config = dict(
    head_dim=64,
    positions='learned+rope',
    rope_base=10000.0,
    attn_scale=0.125,
    init='normal',
    init_std_down=0.00333,
    beta2=0.95,
    doc_mask=True,
)
Each number is 128 + 24 x the weight over its row's rms, rounded and kept within 0 to 255. Layers, rows and columns count from 0. The size above them is the row's rms in percent of the matrix's.

# layer 2 attention query, 384x384, rms 0.126, rows 0-71, columns 288-383
size [102 111  95  88 100  98  88  91  93 104  95 100 106  90  91  92  97 101 105  97 102 104  91  94  95  99  99 102 105 103  88  95 111 105  95 103 105  99 104 108 102 102 100 104 100 104  95 110 111 105 101 100 110 107 109 101 105 101 106 103 109 112 107 104  95 105 101  96  97  98  94  98]
[[154 119 145 134 113 128 110 164 135  98 131 161 182 122 131 142 130 135 150  66 146  85 111 108  88 104 147 120 118 120 136  96 129 127 122 125 118 102 125 116 123 172 144 108 116 104 120 126 118 174 110 125 115 141 136  92 128 142  89 125 149 112 133  89 106 133 152 141 124 122 104 127 144 130 140 140 124  93 123 109 124 142 138  81 156 101 146 180 162 150 111 157 129  88 128 129]
 [154 144 162  56 157 113 129 113 145 123 127 142 147 158  84 126 135 113 168 123 119 108 126 115 105 128 124 127  78 102 120 162 115 162 132 153 128 101  88 167 142 125 160 151 109 133  93 155 137 161  77 117 112 158 171 108 141 137 111  89 176 137 137 117 102  94 179 135  93 105 124 102 122 110 114  90 138 110 151 112 117 150  97 114 116 127 177 116 132 135  94 149 152 136 103 156]
 [149 136 165 130 148  98 116 107 137 103 127 130 171 103 104 126 119 114 184 110 116 119 168 137 128 126 108  93 124  87 106 135 181 135 122 140 102 129 169 149 131 132 141 129 116 121 137 144 124 148  94 122 147 137 159  89 116 128 132  79 156 146 113  77 157 145 142 104 120 111 109 123 122 156 120 108 144 145 145 104 116 121  89 159  94 133 154 130 126 123 177 132 124 115 139 188]
 [122 164 169 102 146 104 145 125  88 152 135  79  85 110  86 114  91 169 126 173 160 131 150 111 133 129 126 116  92 121 130 147 111 121 121 158 116 157 137 164 119  91 127 132 149  91 113  70 142 119 160 132 148 133 108 147 122 108 155 110 127 108 167 153 114 111 120 107 156 136 152 107  85 150 205 116 120 173 120 142 147 165 106 139 123 120 136 114 107 150  98 150 176 142 132 116]
 [129 129 105 115 136 137 117  83 110 136 146 123 130 131 113 114 132 109  90 158 139 154 127 136 130 103 140 144 125 141  90 153 101 152 124  79 136 134 118 124 112  79 109 146 192 127 116  95 109  99 129 141 138 154  83 171 108 119 171 105 115 125 139 171 115 126 136 133 151 119 174 130 138 119 159 110 182 117 124 159  95 127  86 145 139 131 108 105 153  95 125 137 135 121 134 140]
 [102 141 137 106  95 118 177 129 111 126  83 173 125 138 135 158 126 141  95 109 148 144 111 134  97 129 162 186 157  63 107 118 113  77 136 122 176 168 127 129 122 110 115 174 113 168 111 124 111 142 102 115 135 144 116 147 111 128 161 146 108 151 144 156 112 117  67 181 128 151  98 166 113 131 132 138 156 141 167 150 147  75 143 111 166 130 172 125 129  94 140 146 112 161 166  83]
 [156 124  98 108 141 164 146 138 153 136 144 143 119 125 119 151 150 139 115 112 120 130 129 136 110 164 121 163  89 136 134 146 139 136  88 143 133 145 124 138 129 135 153 146 146 147 122 128 183 115 131 148 116 108 144 141 161 142 141  89 166 181 120 109 137 148 152 151 132 106 117 114 156 146 148 123  95  97 112 133  99  83 111 153 135 140 167 129 129 134 116 133 109 156 119 128]
 [112  96 160 126 116 105 148 130 128 133 137 147 147  99 144 100 142 158 126 132 154 158 102 150 103 131 111  96 155 131 105 118 121 138  95 173 132 155 116 125 108 122  97  92 169  98 111 126 114 166 135 116 158 150 110 109 144 100 141 125 114  92 101 118 139 143 150 131 168 125 117 147  72  96  90 123 100 136 135 133 144 160 144 125 111 133 120 127 123 117 106 105 108 102 108 144]
 [103 143 138  93 118  92 140 134 104 129  98 146 150  58 109 135 134 150 167  93 110  88 154 137 159 172 147 115 144  91 114 132 130 154 159 151 116 124 155  91 163 119  97 111 115 116  95 118 121 125 140 160 160 157 144 137 108 135 112  99 129 115 160 117 118 110 130 136 115 122 109 160 114  39 128 154 167 108  98 127  86 130 146 152 120 158 134 112 141 161 121 118 123 110  82 150]
 [157 140 130 108 138 130 125 157 114 125  94 143 122 137 155 118  77 115 147  79 160 124 111 125 134 131 159 156 132 144 143  76 169 129 161  91  82 127 138 150 146 128 133 116 154 102 148 154 137 102 153  98 163 144 129 135 124 171 118 157 142  89 144 154 150 110 125 151 134  95 143 136 114 154 150 153 145 106 132 126 142 153 108 160 142 129 146 114 103 146 146 114 139 137 125 133]
 [109 112 167 174 110 111 133 134 141 153  87 147 166 109 201 111 129 166 120 119 140  87 107 126  90  84 116 118 168 141 136 126 161 125 123 108 135 156 110 133 123 164  86 134 141  73  75 137 150 109 124 185 139 119 133 158 124 137 119  90 136 120  78 141 138 132  89 149 100 155 137 147 120 171 129 127  90 103 131 103 142 140 192 166 105 137 105 146 164 142 154 115 117  90 110 131]
 [121 125 120 100 156 169 124 110 147 142  97 122 170 125 179 162 116 154 160 138 143 125 144 145 120 135  99 112 107 148 142 144 179  95 137 126 121 134  68 132 119 129 175 128 118  75 160 178 155  86 153 134 135 137 157 179 138 119 127  97 160 105 117 145 129  99 112 169 148 102 120 193 150 145 163 165 115 136 103 138 151 141 110 143 125 155 124 119 171 106 161 158 133 148 137  81]
 [164 154 132 118 150 127 130 107 133 133 125 142 144 111 121 125 152 142 123 105 104 102 118 123 111 161 120 131 108 109 126 142 173 146 152 172 148 103 168 124  81 141  99 111  70  94  89 148 168 115 125 148 127 133 115 137 111 114 114 100 101 193 126 131  99 156 118 144  91  63 142 148  76 163 121 127 122 113 138 121 129  98 127 143  81 168 164  95  95 160 119 138 126 139 123 176]
 [108 116 138 133 112 138  92 163 119 116  77 110 168 117 183  86 115 112 109 112 102 104 139 114 131 186  92 138 130 109 172 106 156  66 116 124 114  91 174 145 137 155 157 101  94 134 117 114 128 134 121 108 166 171 108 133 145 131  69 134 139 170 134  83 160 140 109  87 176 167 139 146 117 107 155 134 137 151 116 152 108 156 135 146 151 112 159 125 128 138 101 131 144 129 159 126]
 [142  87 118 172 143 149 110 144 128 130 163 158 150 121  80 114 120  98 102 125 165 127 108 161 127 121 135 134 143 148 108 137 148 200 159  91 118 100  97 121 111 137 116 112 141 131 111 118 127 108 172 131 112 122  99 142 130 157 182  93 117 114 132 151 165 122 151 124 102 103 137 147 113  79 164 196 181 107 108 148 101 108 108  96 177  87 114  83  98 116 127 132 111 108 117 147]
 [161 136  97 112  97 129 129 113 153 118  91 127 135 155 140 154 118  87  83  68 136 182 139 136 141 100 120 126 141 121  96 150 142 132 117  85 140 115 112 128  89 112 112 159 176 199 107 126 114  84 138 117 139 115  89 130 120 118 125 109 136 117  90 150 121  86 128 142 134 114 146 131 156 112 153 110 160 122 141 159 149 133 169 118 158 131 118 104 118 152  93 112 140 120 131 155]
 [182 142 144 131 115 105 121 180 140  80 111 112 153 153 140 102 134 143  98  94 144 160 142  63 165 166 121 132 113 148 111 131 111 101 148 135 142 140 122 127 118 102 118 122  77 106 112 116 132 116 141 134 138 127 110 182 143 168 111 141 142 153 114  96  92 116 115 162 134 114 137 162 104 155 121 116 152 106 124  79 121 147 119 152  86 127 140 143 131 137  89 178 114 138 157 160]
 [133 127 127  84 114 129 127 109 128 137 113 137 172 123 108 115 143  95 154 114 146 119 150 125  92 122 135  89 132 120 133 112 123 130 156 108  98 152 129 118 141  76 162 101 185 135 121 127 152 180 118 128 108 115 145 177 110 114 136 107  81 117 172 183  95 164 123 121 136 142 139 101  88 176  80 128 131 151 174 152 156 148 139 154 101  90 131 126 112  87 118 141 130 100 136 112]
 [100 142 109 128  68 131 128 129 119 146 156 122 121  98  90 100  27 105 104 138 132 127 137 141 138 134 135 115 145 122 129 123 121 101 148 159 144 137 137 119  85 148 108 192 130 150 123  78 115 134 102  98 127 127  94 151 145 161  96 128 196 117 132 154 179 143 103 135 143 152 155 112 142  83 145 150 124 138 136 123 119 139 104 166 132 140 124 151 155 126 148 139 162 113 142 111]
 [119 122 156 125 139 128 105 147 113 143 112 162 143 131 111 120 126 116 149 107 123 125 138 164 119 126  54 130 114 134 164 137 190 110 104 157 146 149 148 114 135 145 137 160 110 108 148 133 119 121 128  87 159 136 175 158  98 109 118 116 132 106 129 138 119 129 146 115 115 133 101 133  90 146  92 126 104 154 132 133 110 146 105  93 126 175 158 130 121 131 139  89 144 126 106 169]
 [113 121 108 134  87 149  96 110 134 131 179 115 147  93 115 114 171 142 166 172  98 148  91 141 118 107 145 130 152 145 103 125 165 162 103 100 139 108  99 140  95 125 174 136 154 123 124 118 132  95 106 161  96 117 122 158 140 133 131 126 129 112  90 131 167 113 110 141 150 113 129 116  89 143 150 125 125 126  65 157 154 167 132  73 109 143 131 153 164 165 178 125 105 144 103  72]
 [103 128 106  93 118 130 106 119 139 125 106 134 133 101 159 187 153 144 122 122 122 126 148 152 147 133 104 134 100 161 124 113 133 105 115 164 164 136  96 123 145 129 145 162  90 137 110 131 127  94 104 157 161 140 159 115 133 148 134 137 120 146 133 105  86 137 127 124 141 124 117 133 115 111 125  74 178 106  99 110 141 121 104 137 112  82 138 127 185 133 169 150 153 108 106 137]
 [ 86  79 149  96 128 137 134 160 155 136 138 127 141 127 127 114 141 170 114 118 148 112 154 116 135 123  98 123 105 132  99  96 135 111  92  81  83 136 129 106 137  95 129 123 110 174 123 134  91  95  77 104 160 140 139 131 146 149 109 166 143 151 130 114 123 162 116 140 154 154 139 147 116 125 135 149 118 128 146 108  95 180  94 101 155 145 115 135 143 139 144 100 148 132  99  95]
 [127 127  98 142  93 148 140 146 117 142 145 111 139 135 105 120 121  94 123 127 106 134 133 125 147 120 125 154 110 106 138 136 109 112 131 159  84 149 125 145 164 110 128 162 120 135 124 131 154 134 111 107 108 134 132 134 128 129 123 135 128 110 146 135 182  76 126  89 132  94 117 120 107 114 119 145 137 123 119 105 117 142 150 141 160  65 118 146  92 111 126 118 112 145 130  89]
 [155 144 158 136 173 111 116 152 137 142 132 122 135 156 127 136 109 132 104 121 181 119 128 112 151 100 106 143 104  57  89 119 125 144 111  98 122 155 112  79 120 150  90 162 160  59 154 114 108 173 195 143 182 130 131 176 142  78 128 139 108 148 107 174 137 163 106 109 123 148 134 142 160 114 139  81 115 142 131 122 121 103  85 129 127 134 113 119 102 111 119 139 138 102 118 190]
 [124 165 109 136 152  85 107 124 145 121  85 132  84 124 135 109  79 101 110 149 111 106 122 149 138  75 154 102 128 127 118 160 140 112 160  92 124 166 107 143 140 117 116 147 149 126 134  94  91 131 123 155 135 117 139 147 160 118 140 108 121 123 115 131 128 158 111 113 106 153 145 138 102 171 139 145 138 138 139  96 159 155 169 167 131 106 101 136 140  98  85 121 106 106 160 132]
 [152 131 109 144 135 141  98 138  84 118 130 161  86 171 100 163 107 149 137  98 116 151 108 112 160 105 149 112 145 144  99 133 135 116 169 122 136  98 168 122 124 174 101 182 124 102 133 146 101 114 137 126 144 106 128  97 156 169 127 143 140 117 149 105  81 126 146 161 144 146 102 176 111 184 151 145 105 100 123 128 126 129 118 169 137 129 155 138  92 121 124 130 135 121 129 155]
 [118  99 137 135  99 135 151 108 182 115 103 120  96 121 139 159 116 123 112 161 151 139  97 137 110  93 128 128 125 129 126 121 136 123 138  90  90 155 171 126 162 148  75 120 112 124 114 105 125 116 136 150 127 147 145 122  94 117 136 108 132 117  96 138 113  99 141 121 107 150 141 156 123 120 182  87 103 122 131 116 123 121 133 121 102 106 124  95 136 132 162 121 127 162 135 114]
 [188 151  92  88 128 148 133 108 102 104 105  94 114 190 130 130 164 144  98 154 114 128 158 153 155 101  73 120 115 185 124 141 136 132 137 167 137 112 159 140  73 156 169 142 154 107  90 118 129 143 141 133 126 176 133 147 147 107 124 203 146 135 134 118 131 143 147 143 172 107 143 101 106 134 115 141 100 103 129  94 106 127 119 134 147 128 120 150 162  83  98 151 132 127 138 157]
 [121 173 168 103 102 113 142 151 118 135 145 133 142 149 113 130  93 132 114 104 166 118 123 137 158  91 113 143  88 100 104 125 135 113 117 115 114 128 165 126 133 127 148 107 126 153 117 115 150 139 145 121 131 103 126 125 126 133 123 171 187 152 123 129  87 188  80 110 109 122 120 124  83 144  90 107 148 133 176 127 136 130 121 172  96 142 116 114 143 127 127 125 161 177 128 164]
 [129 128  99 139 102 125 144 151 128 156 143 160 134 134 127 181 103 135 156 100 145 118 151 160 126 142 163 122 100 180 113  84 126 133 167 108 124 167 133 120 135 128  85 157 144 148 156 123 105 156 115  78 140 143  79 118 101 150 145 101 153 167 119 162 162 145 111 113 131 161 131  74 104  97 118 196  82 140 127 137  68 102 144 130 120 158  95 155 141 135 112  96 107 130 100 166]
 [118 139 184 145 177 109 144 136 135 142 132 132 152 144 150 106 132 139  85 123 103 137 142  91 138 126 114 119 109 115 121 130 156 122  87 123 144  71 129 149 110 133 140  80 143 126 141 139 118 110  81 122 107 134 138  93 166 107 102 134  88 137 105  59 118 160 145 149 117  99 182 142 130 147 107  92 127 117 127 105 154 100 133 137 112 137 107  90 142 125 117 110  82 118 120 134]
 [108 138 160 131 120 147  87 127 150 116 164 109 103 117 147 160 118 124 124 135  99 109 147  90 111  99 113 128 113 119 134 156 113 118 115 124 146 133 216 128 129 144 105  98  85 110 115 132 166 148 104 106 154  84 102 143 114 131 111 144 133 109 144 147 177 123 156 151  91  84  96 122 140 158 124 138 125 160 135 128 143 118 124 167 119 112 103  98 138 134 109 150 128 147 158 147]
 [105 133 132 149 121 113 116 124 132 114 117 128 129 123  94  90  88 103 147 131 104 104 128 120 118 152 128 140 108 109  96 122 172 140 133 141 115 101 116 128  95  81 131 115 117 169 124 100 144  81 176 146 137 120 116 129 131 108  60 122  80 144 126 125 108 131 109 173 128 137 146 128 160 123 118 147 116 157 118 137 110 124 139 162 103 137 142 156 147 102 102 151 118 101 151 134]
 [118 141 127 130 109 122 116 142 104 122 126 127 127 145 137 117 119 103 116 106 120  97 133 115 133 119  74 120 127 121 130 157 121  84 119 158 141 138 179 132 129 127 152  96 129 183 123 109  97  96 111 146 119 101 124 129 105 157  91 165  96 113 107 106 133 135 111 125  79 149 100  73  76 160  92 141  99  74 180 126 101 108 107  89 155 141 154 153 177  91 156  93 120 125 106 120]
 [141 152 148 123 119 138 110 144 128 119 138 152 108 116 142 156 124 103 110 113 123 129 116 106 139 109 147 123 127 134 139 159 148 127 152 144 130 149 188  97 129 159 122 114 148 122 152 114 146 126 152  85 110 129 109 118 124 104 102 134 164 116  80 128  78 134 145 122 148 156 111 122 136 181 139 137 103 166 160 115 152 138 106 131 150 116  90 146 153 129  79 101 141  77 102 107]
 [128  58 117  84 149 141 111 139 120  84 107 161 139 142 110 116 129 147 166 137 108 149 141 140 123 104 106 154 155 120 138 106 183 118 145 132 113 118 115 143 122 107 141 108 139 140 159 114 123 142 122 117  97 111 146 130 139 142 130 160 103  94 171  80 113 110 124 120 136  86 143 133 187  97 130 122  95 154 106 148  96  96 133 127 140 134 186 141 149 140 128 151 113 128 126 146]
 [127 167 155 125 156  94 100  81 138 109  95 133 151 146  82 134 152 148 177 124 133 113 153 134 132  91 143  91 121 129 120 100 166 115 136 127 161 131 107 100 104 131 147 131  82 150 104 151 140 133  90 136 143  84 125 141 128 104 101 117  92 109 117 155 127 112 143 115 152 156 108 125 127 143 119 104 124 113  93 142 128 108 153 127 148 189 153 105 133 116  99 159 151 116 138 169]
 [129  86 119 182 104 150 112 115 115 180 154 126 155  97  97 118  74 116 156 131  92  95 122 140 116 140 106 157 180 136 153 110  66  88 166 131 115 120 102 123 142 126  82 141 118 138 170 101 162 118 141 158 124  95 160 143  98 173  84 147 131 154 122 135 110 127 114 133 132 113 131 136 103 117 122 124 100 133 153 112 117 158 154 124 138 114 103 170 121 124 135 154  44 119  93 119]
 [108  79 141 142  86 132 119 103  95 139 141 127 118 124 136 115 123 154 129 173 107 116 126 119  77 148 125 126 144  66  96 117 106 126 150 137  89 133 168 109 100 118 119 146 148 117 104  92 141 153 136 149 112 118 151 105 114 127 137 131 151 138 103  97 130 169 160 126 126 140 163  95 104  88 110 139  97 118 109 133 118 134 119 146 131 105 140 144 133 169 123 127 145  94  93 144]
 [148 105 122 145 122 146 122 146 128 114 116 123 131 163 146 109  93 135 118 141 114 159 158 128 144 138 144 113 156 103  99 116 100  70 110 136 150  96 131  94 129 122 114 150 149 139 126 123 133 106 119 108 149 152 137 113 138 141 105 172 115 155 141 141 134 105 126 142 149 156 128  91 158  82 141 113 122  65 105 135 124 145 129 149 114 124 112 121 160 121 137 153 135  94 157 127]
 [ 86 154 128 136 111 101 161 146 115  75 153 139 180 112 142 100  88 119 112 126 162 139 144 140  99  79 179  92 143 172 140 123 150 130 117 121 149 141 124 128 127 133 116 145 152 133 117 113  88  93 114 109 145 128 115 140 120 159 116  94  90 126 115 154  90 114 119 168 121 148 127 109  84 156  94 138 126 155 147 129 129 145 129 155 140  88 124 127 157 179 162 106 104 139 127 133]
 [119 154 159 153 103 118 101 121  91 126 146 115 127 109 176 109 106 108 102  49 160 190 108 174 113 137 138 128 133 114 122 134 151 145 130 128 117 132 133  93 141 114 102 140 145  85 125 129 137 170 103 139 158 141 152 155 122  91 122 167 132  96 118 113 124 121 131 117  85 162 136 106 131  87 135 136 157 140 145 108 142 145 112 138 111 110 110 117 152 117 149 108 128 100 164 124]
 [121 110 127 129 104 116 148 126 103  84 118 115 104 128 120 111  80 132 130 106 165 130 189 129 179 142 148 139 124 151 116  78 139 143  88 114 108 138 164 159  65 135 130 108 129 166 105 143 105 103 113  93 144  97 114 123 108 118 163  95  98 160 115 104  87 168 120 100 126 158 112 117 105 137 129 129 118 126 151 138 174 139 166 135 132 108 144 165 140 117  63  77 118 174 154 145]
 [142 150  79 128 136  99 130 113  75 139 134 166 121 119 182 122 132 136 116 137 161 107 108 130 124 144 121 135 140 112 115 150  71 104 133 123 124 164 100 111 118  95 116 118 161 109 121 126  66 128 116 119 149 128 137 107 122 151 148 123 131 119 152 117 148 161 160 139 120 159 134 128 133 137 107 155 139  79 150 126  89 131 114 140 115 131 117 114 155 152  98 129 182 147 160 145]
 [ 76  91  90 100 115 164  98 111 133 119 136  91 161 115 168 127 151 109 109 105 101 110 106 114 129 143 130 138 134 118 131 157 134  71 128 151 133 115 134 118 105 152 119 150 139 122 155  98 104 119  71 182 144 110 148 160 144 184  88 135 143 138 138 117 125 104 104 145 127 137 118 124 103 103 125 148 142 132 137 108 156 150 130 102 166 150 128 118 129  97 159 156 134 152 178  83]
 [141 108 133 100 146 120  92 127 119 178 127 147 102 111 160 171 128 146 115 121 113 126 104 154 142 128 132  98  94 132 102 150 118  91 118  95 144  86 113  60 138  93 108 160 100  86 128 120 144 144 154  83 145 160 107 131 125 130 112 180 139 111 105 125 136 146 116 117 157 164 101 107  99 137 167 121 129 134 106 148 149 168 158 167 178 142 118  74 118 148 116 129 133 116 129 172]
 [123 132 115 106  98 147 122  72 114 121 172 106 161 102 129 109 107  63 150 168 103 128 125 141 131 108 103 126 132 123 168 152  93 117 114  83  95 177 109 193 145 142 107 174 153 118  99 136 144  93 101 100 162 121 105 143 155 105 117 159  94 101 106 148 158  86 172  90 123 106 151 116 139 130 167 137 170 180 119 173 112 123  95 139 126 101  90 106 120 149 123 114  97 151 135 100]
 [127  93 146 118 175 116 107 100  98 107 160  88 135 149 103 124  88 149 115 132 125  89 141 138 156 133 120 115 162 138 147 122 156 154 160 135  88 126 109 107 135 134  96 109 124 120 147 194 154 142 104 148 108 152 123 162 146  61 148 180 103 156 140  87 116 110 157 124 156 128 144 144 101 114 147 153 131 173 128 141 119 109  80 147 160  90  77 146 115 115 167 176  88 157 163 101]
 [162 117 159  93 162 130 124 121 110 122  94 118 120 123 161 114 156 134 149 155 115  94 137 137 152 143 160 141 135 183  97 142 161 142 129 124 131 158 114 150 144 122 127 114 128 103 114 122 143 134 115 123 127 115 138 118 162 120 124  95 135 147 153 126  98 123 118 123 118 121 177 135 103 135 122 126  96 150 176 154  78  86  99 159 150 124  98 114 161 133 118 167 125 174 141 108]
 [100 121 163 135 149 134 121 147 132 170 124 146  79 126 111 175  95 133  92 146 141 125 149 107 135 125 141 146 133 121 141 134  84 126 160 195 115 131 154 141 145 139 110 123 102 160 134 107 114 118 143 170 104  87 140  97 121 130 108 159 116 161 137 161 170 127 163 133 123 135 146 156 128 123 119 147 128 177 114 119 122 155 105 112  84 115 180 150 143 140 114 164 122 151 124  86]
 [159 101  78 160 140 125 188 156 110 143  87 118 119 119 113  94 131 146 129  97 137 109  81 114 129 162 168 115 165 128 124  80 132  89 155 158 119 154 130  87 146 122 169 102  84 141 105 130 128 137 115 145 149 160 154 106 131 101 115 166 128 139 160 138  73 117 121 172 165 143 116 123 116 105 166 162 140 124 145 127 118 170  93 137 133 162 107 144 125 141 120 128 125 139 147 117]
 [147 165 162 191 147 136 122 104 136 118 155 121  99 134 164 128  71 103 176 126 166 118 150 111 140 120 124 129 144 135 106 137  95 152 112 110 121  91 116 104 138 110 130 140 121 104 141 107 134 129 132  95 108 145 124 147 123 109  81 126 143 153 159 138 114 147 105 101 174 170 154 128 106 116 172 119 142 177 129 143 128 118 156 141 138 170  95 121 102 148 123  83 124  84  98 133]
 [ 96 178 156 155 103 141 121 104 125  93 177 130  94 124 171 113 108  89 145  73 129  80 129 130 114 111  95 134 122 130 134 135 106 149 108  80 126 135 167 134 134 136 139 139 134 151  98 127 138  89 152 127 143 152 155 106 109 109 106 110 123 138 115 122 196 139 134 141 159 143  99 164 155 155  85 123  98 139 145 124 124 142 151 161 122 124  99 104  97 180 122 103 139 137 136 117]
 [153 119  85  79 122 116 138 133 165 108 144 102 102 159  93 135 123 115 162 106 133 137 114 138 125 149 149 134 134 109 167 119 143 118  99 136 166 107 136 158 165 141 115 196 101 135 127 153 125  70  92 123 128 133 126 140 125 128 129 120 115 124 137 116 138 124 137 167 120  90 124 192 124 132 150 139 133 162 154 157 129  99  87 115 144 112 156 130 118 120 166 172 156 123  87 137]
 [ 87 177 112 158 164 112 135 139 101 131 136 101 183 117 163 146 136 122 133  81 148 126 112 156 106 147 171 105 112 149 138 160 152 138 110 124 121 109 118 121 149 129 134 127 134 146 124  98 176 137  88 108 114 102 159 151  87 128 123 106 134 127 112 133 116 150 155 136 133 135 135 148 116 152 134 141 173  95 159 124 172 113 131 105  95 168 151 155 123 114 144  99 129 132 110 141]
 [108 153 163 114 148 129 153 132 108 137  84 109 136 143 163 144 153 131 131 101 161 147 132  84 171  97 157 135 143 122 109 129 139 161 151 116 133 168 102 148 165 142 121 128 119 167 132 113 146 110 114 156 147 203 127 112 146 118 116 107 158 101 130 160 132  96  97 124  71 128 107  83 123 128 117 121 157 100  99 151 116 134 145 128 166  88 146 134 140 122 168 140 155 104 136 109]
 [160 129 137  99 125 134  84 155 147 137  93 116 150 101 135 138  83 120 134 113 171 169 131 127 148 117 159 151 152 111 136 133 116 125 128 154 119 149 129 139 158 116 118 122 171 127  70 109  98  76 136 126 169 126 147 150 123 121 112 153 148 175 142 146 154 163 114 180 185 128 125 135  98 124 117  88 156 106 119 127 156 112 131  88 138 115 123 129 122 134 100 122 135 158 106 147]
 [118 123 136 127 155 132 147  62 135 108 134 129 108 107 118 132 146 141 135 174 141 155 129 133  93 127 114 133 141 125  95  84 122 106 135 125 148 127 169 176 109 159  85 149 176 128 138 125  99 137 122 150 165 171  77 110 132 138 143 130 152 116 110  61 162 137 124 128 133 141 103 143 104 110 116  87 156  87 152 117 168 137 125  98 148 112 120 107  96 110  97 112 142 134 143 147]
 [127 170 132 112  96 141 172 102 138 148 124 103 130 123  95  87 138 121 140  95 160 136 135  97 140 136 124 117 122 136 146 126 131 138 109 113 112 134 153 137 144  99 132 140 136 160  68 128 146 115  97 134 110 150 134 113 147 114 139 117 109  95 154 127 100 117 162 117 146 180 161 118  88 149 144 105 145 154 144  97 164 170 125 148 147 119 150 141 162 116 122 130 114 173  56 166]
 [167 112 122 131 152 102 135 155 157 157 162 101 143 123  83 135 162 126 102 158 123 140  93 153 117 130  93 121 151 152 116 143 164 120 134 116 138 100 147 135 143 127 177 120 149  97 129 112 136 122 103 126 141 104 120 123 113 143 167 104 146 135 147 153 109 129 150 139  70 107 122 125 108 162 135 112 183 125 139 133 101 106 157 116 146 159 153 125  89  93 142 106  86 103  94 125]
 [119 143 140 156 111 130  65 126 157 173 106 113 121 154 135 133 144 133 167 166 127 107 130 108  54 127  99 122 103  41 127 171 150  90 127 130 104 103 119 116 139 117 119 133 121 123  86 130 140 111 133 104 103 182 128 147 106 127  82 109 117 100 115  99 154 116 169 120 120 104 117 151 116 167  81 154 104 138 142 144 135 115 123 113 137 156  78 115 107 120 139  81 138 131 143 122]
 [114 109  99 136 145 110 131 128 114 130 131 109 128  88 118 131 118 161 142 147  85 117 158 103 168 134 147 153 120 167 120 103 161 123 122 114 115 141 123 137 122 130 118 120 148 121 102 142 118 186  92 119 131  81 137 147 122 130 107 134  97 119 127 128 109 155  93 137 122  89 166  86 120 179 137 145 120  91 120 124 130 139 177 171 149 116 142 116  88 130 155 103 126 118 121 164]
 [147 177 126 121 104 129  95 153 144 118 190 116 136 109 136 129 180 143 147 134 120 112 104 149 138 121  96 138  96 150 136 114 135 133 118  96 156  97 125 177 117 163 175 119 139 154  93 106 153 128 103 119 113 157 177 107 146 136 162 139 173 114 114  80 139  83 135 133 118  97 133 120 163 146 118 149 145 130  86  95 173 168 136 147 191 195 132 125 112 116 101 145 137  67 138 140]
 [128 179 102 106 145 109 149 136 111 115 138 136 139  96 175 145 126 128  65 111  92 132 131 153 146 105 125 100 100 128 148 154 111 104 123 109 135 149 160 143 125 138  72 133 119 158 156 140 138 157 118 140  99 129 146 136 106 152 140 135 129 118 125 125 132 177 143 127 113 174 112 151 125 146 120 124 107  83 102 150 134 124 134 151 139 123  98 147 112 106 156 119 129 141 157 122]
 [109 137 106 152 119 123 108 116  72 123 132 128 143 142 154 117 117 132 126 194 155 121 138 123  99 163 125 120 114 124 144 133 151 152 115 117 145  99 151 118 112 146 126 118 105 148 123  99 132 129 121 127 124 123 154  97 141 118 128 103 140 134 156 139 116 122 145 136 139 133 156 146  94 109 130 138  64  77 162  99 123 132 161 154 109 128 156 124 168  86 162 129 150 132 154  99]
 [123 121 171 142 138 164 103 125 129 105  82 107 139  88 181 151 160 128 155 134  98 135 150 105  92 131 130 108  72 124 113 133 137 139 133 139 183 107 163 116 136 121  93 171 115 130 132 108 144 153 123 131 160 123 153 107 139 115  83 131 142 133 145 141 145 118 157 117 124 110  84 145 122 136 149 148 132 123 107 108 111 119 145 148 160  92  99 145 125 112  55 109 153 140 148 141]
 [133 142 150 110 119 153  85 116  98 168 153  93 146 100 151 137 100 124 123 143 169 150 137 117 131 165 136 170 124 125 156 130 108  84 147  97 163 128  82 133 165 137 122 139 139 127 121 143 144 126 121 122 145 151 111 122 104 141 114 150 162 142 139 152 132 125 156 139 147 143 164 155  84 153 118 108 192 109 108 148  98 112 131 105 113 116 137 131 116  95 150 108 147 121 157 144]
 [148 108 133 108 120 119 100 139 150 110 130 141 145 109 178 144 116 109 141 142 127 143 124  67 174 132 117  92 143 110 119 107 159 107 162 124 186 146  82 145 128 123 164 125 139 139 139 131 166  93 132 118 145 134  77 125 139 154 124 169  94 147  88 155 152  85 112  60 108 126 187 104 110 131 128 138 121 135  90 113 136  95 161 118 128 170  98 118 105 134 161  94 103 147 147 146]
 [150 158  80 169 100  88 160 109 136 113  98 115 150 115 165 187  92 109 129 107 142 116 179 136 114 123 137 127 112 129 129 122 122 110 108 141 108 123 164 155 118 125  97 130 158 132 149 112 131 129 123 115 137  88 126  81 117 125 132 151 139 123 127 146 129 140 139 151 117 101 114 125  96 118 108 121 141 106 158 156 148 150 131 132 157 138 112 114 101 125 137 104 135 144 151 111]
 [150 147 135 128 147 144 163 123 109 150 119 117 184  99 144 173 123 140 144 169  78 121 132 138 118 103 123 110  90 133 141 154  93 105 101 135 178 122 127  92 159 133 163 165  85 133 123 139 139 142 134 152 110 145 167 104 140 131 152 144 105 178 127 142 102 144 127 149 120 154 100 111 134 141 144 155  96 138 156 149 112 141 131 166 132  97 194 116 126 144 148 112 114 115 109 143]
 [ 73 107 142 148 121 104 170 143 112 104 151 125 129 127 103  61  79 134 148 133 166 145 163 140 153 121  89 146 205 133 138  89 149 119  94 122 128 110 116 125 111 118 125 142 145 131 101 168 127 103  84 145 116 115 128 110 131 144 129 138 124 113 105 123 152 137 183 130 119 130 122 145  54 149 145 111 147 124  87 146 167 122 122 134 128 122  99 133 112 126 100 123 152 127 145 118]]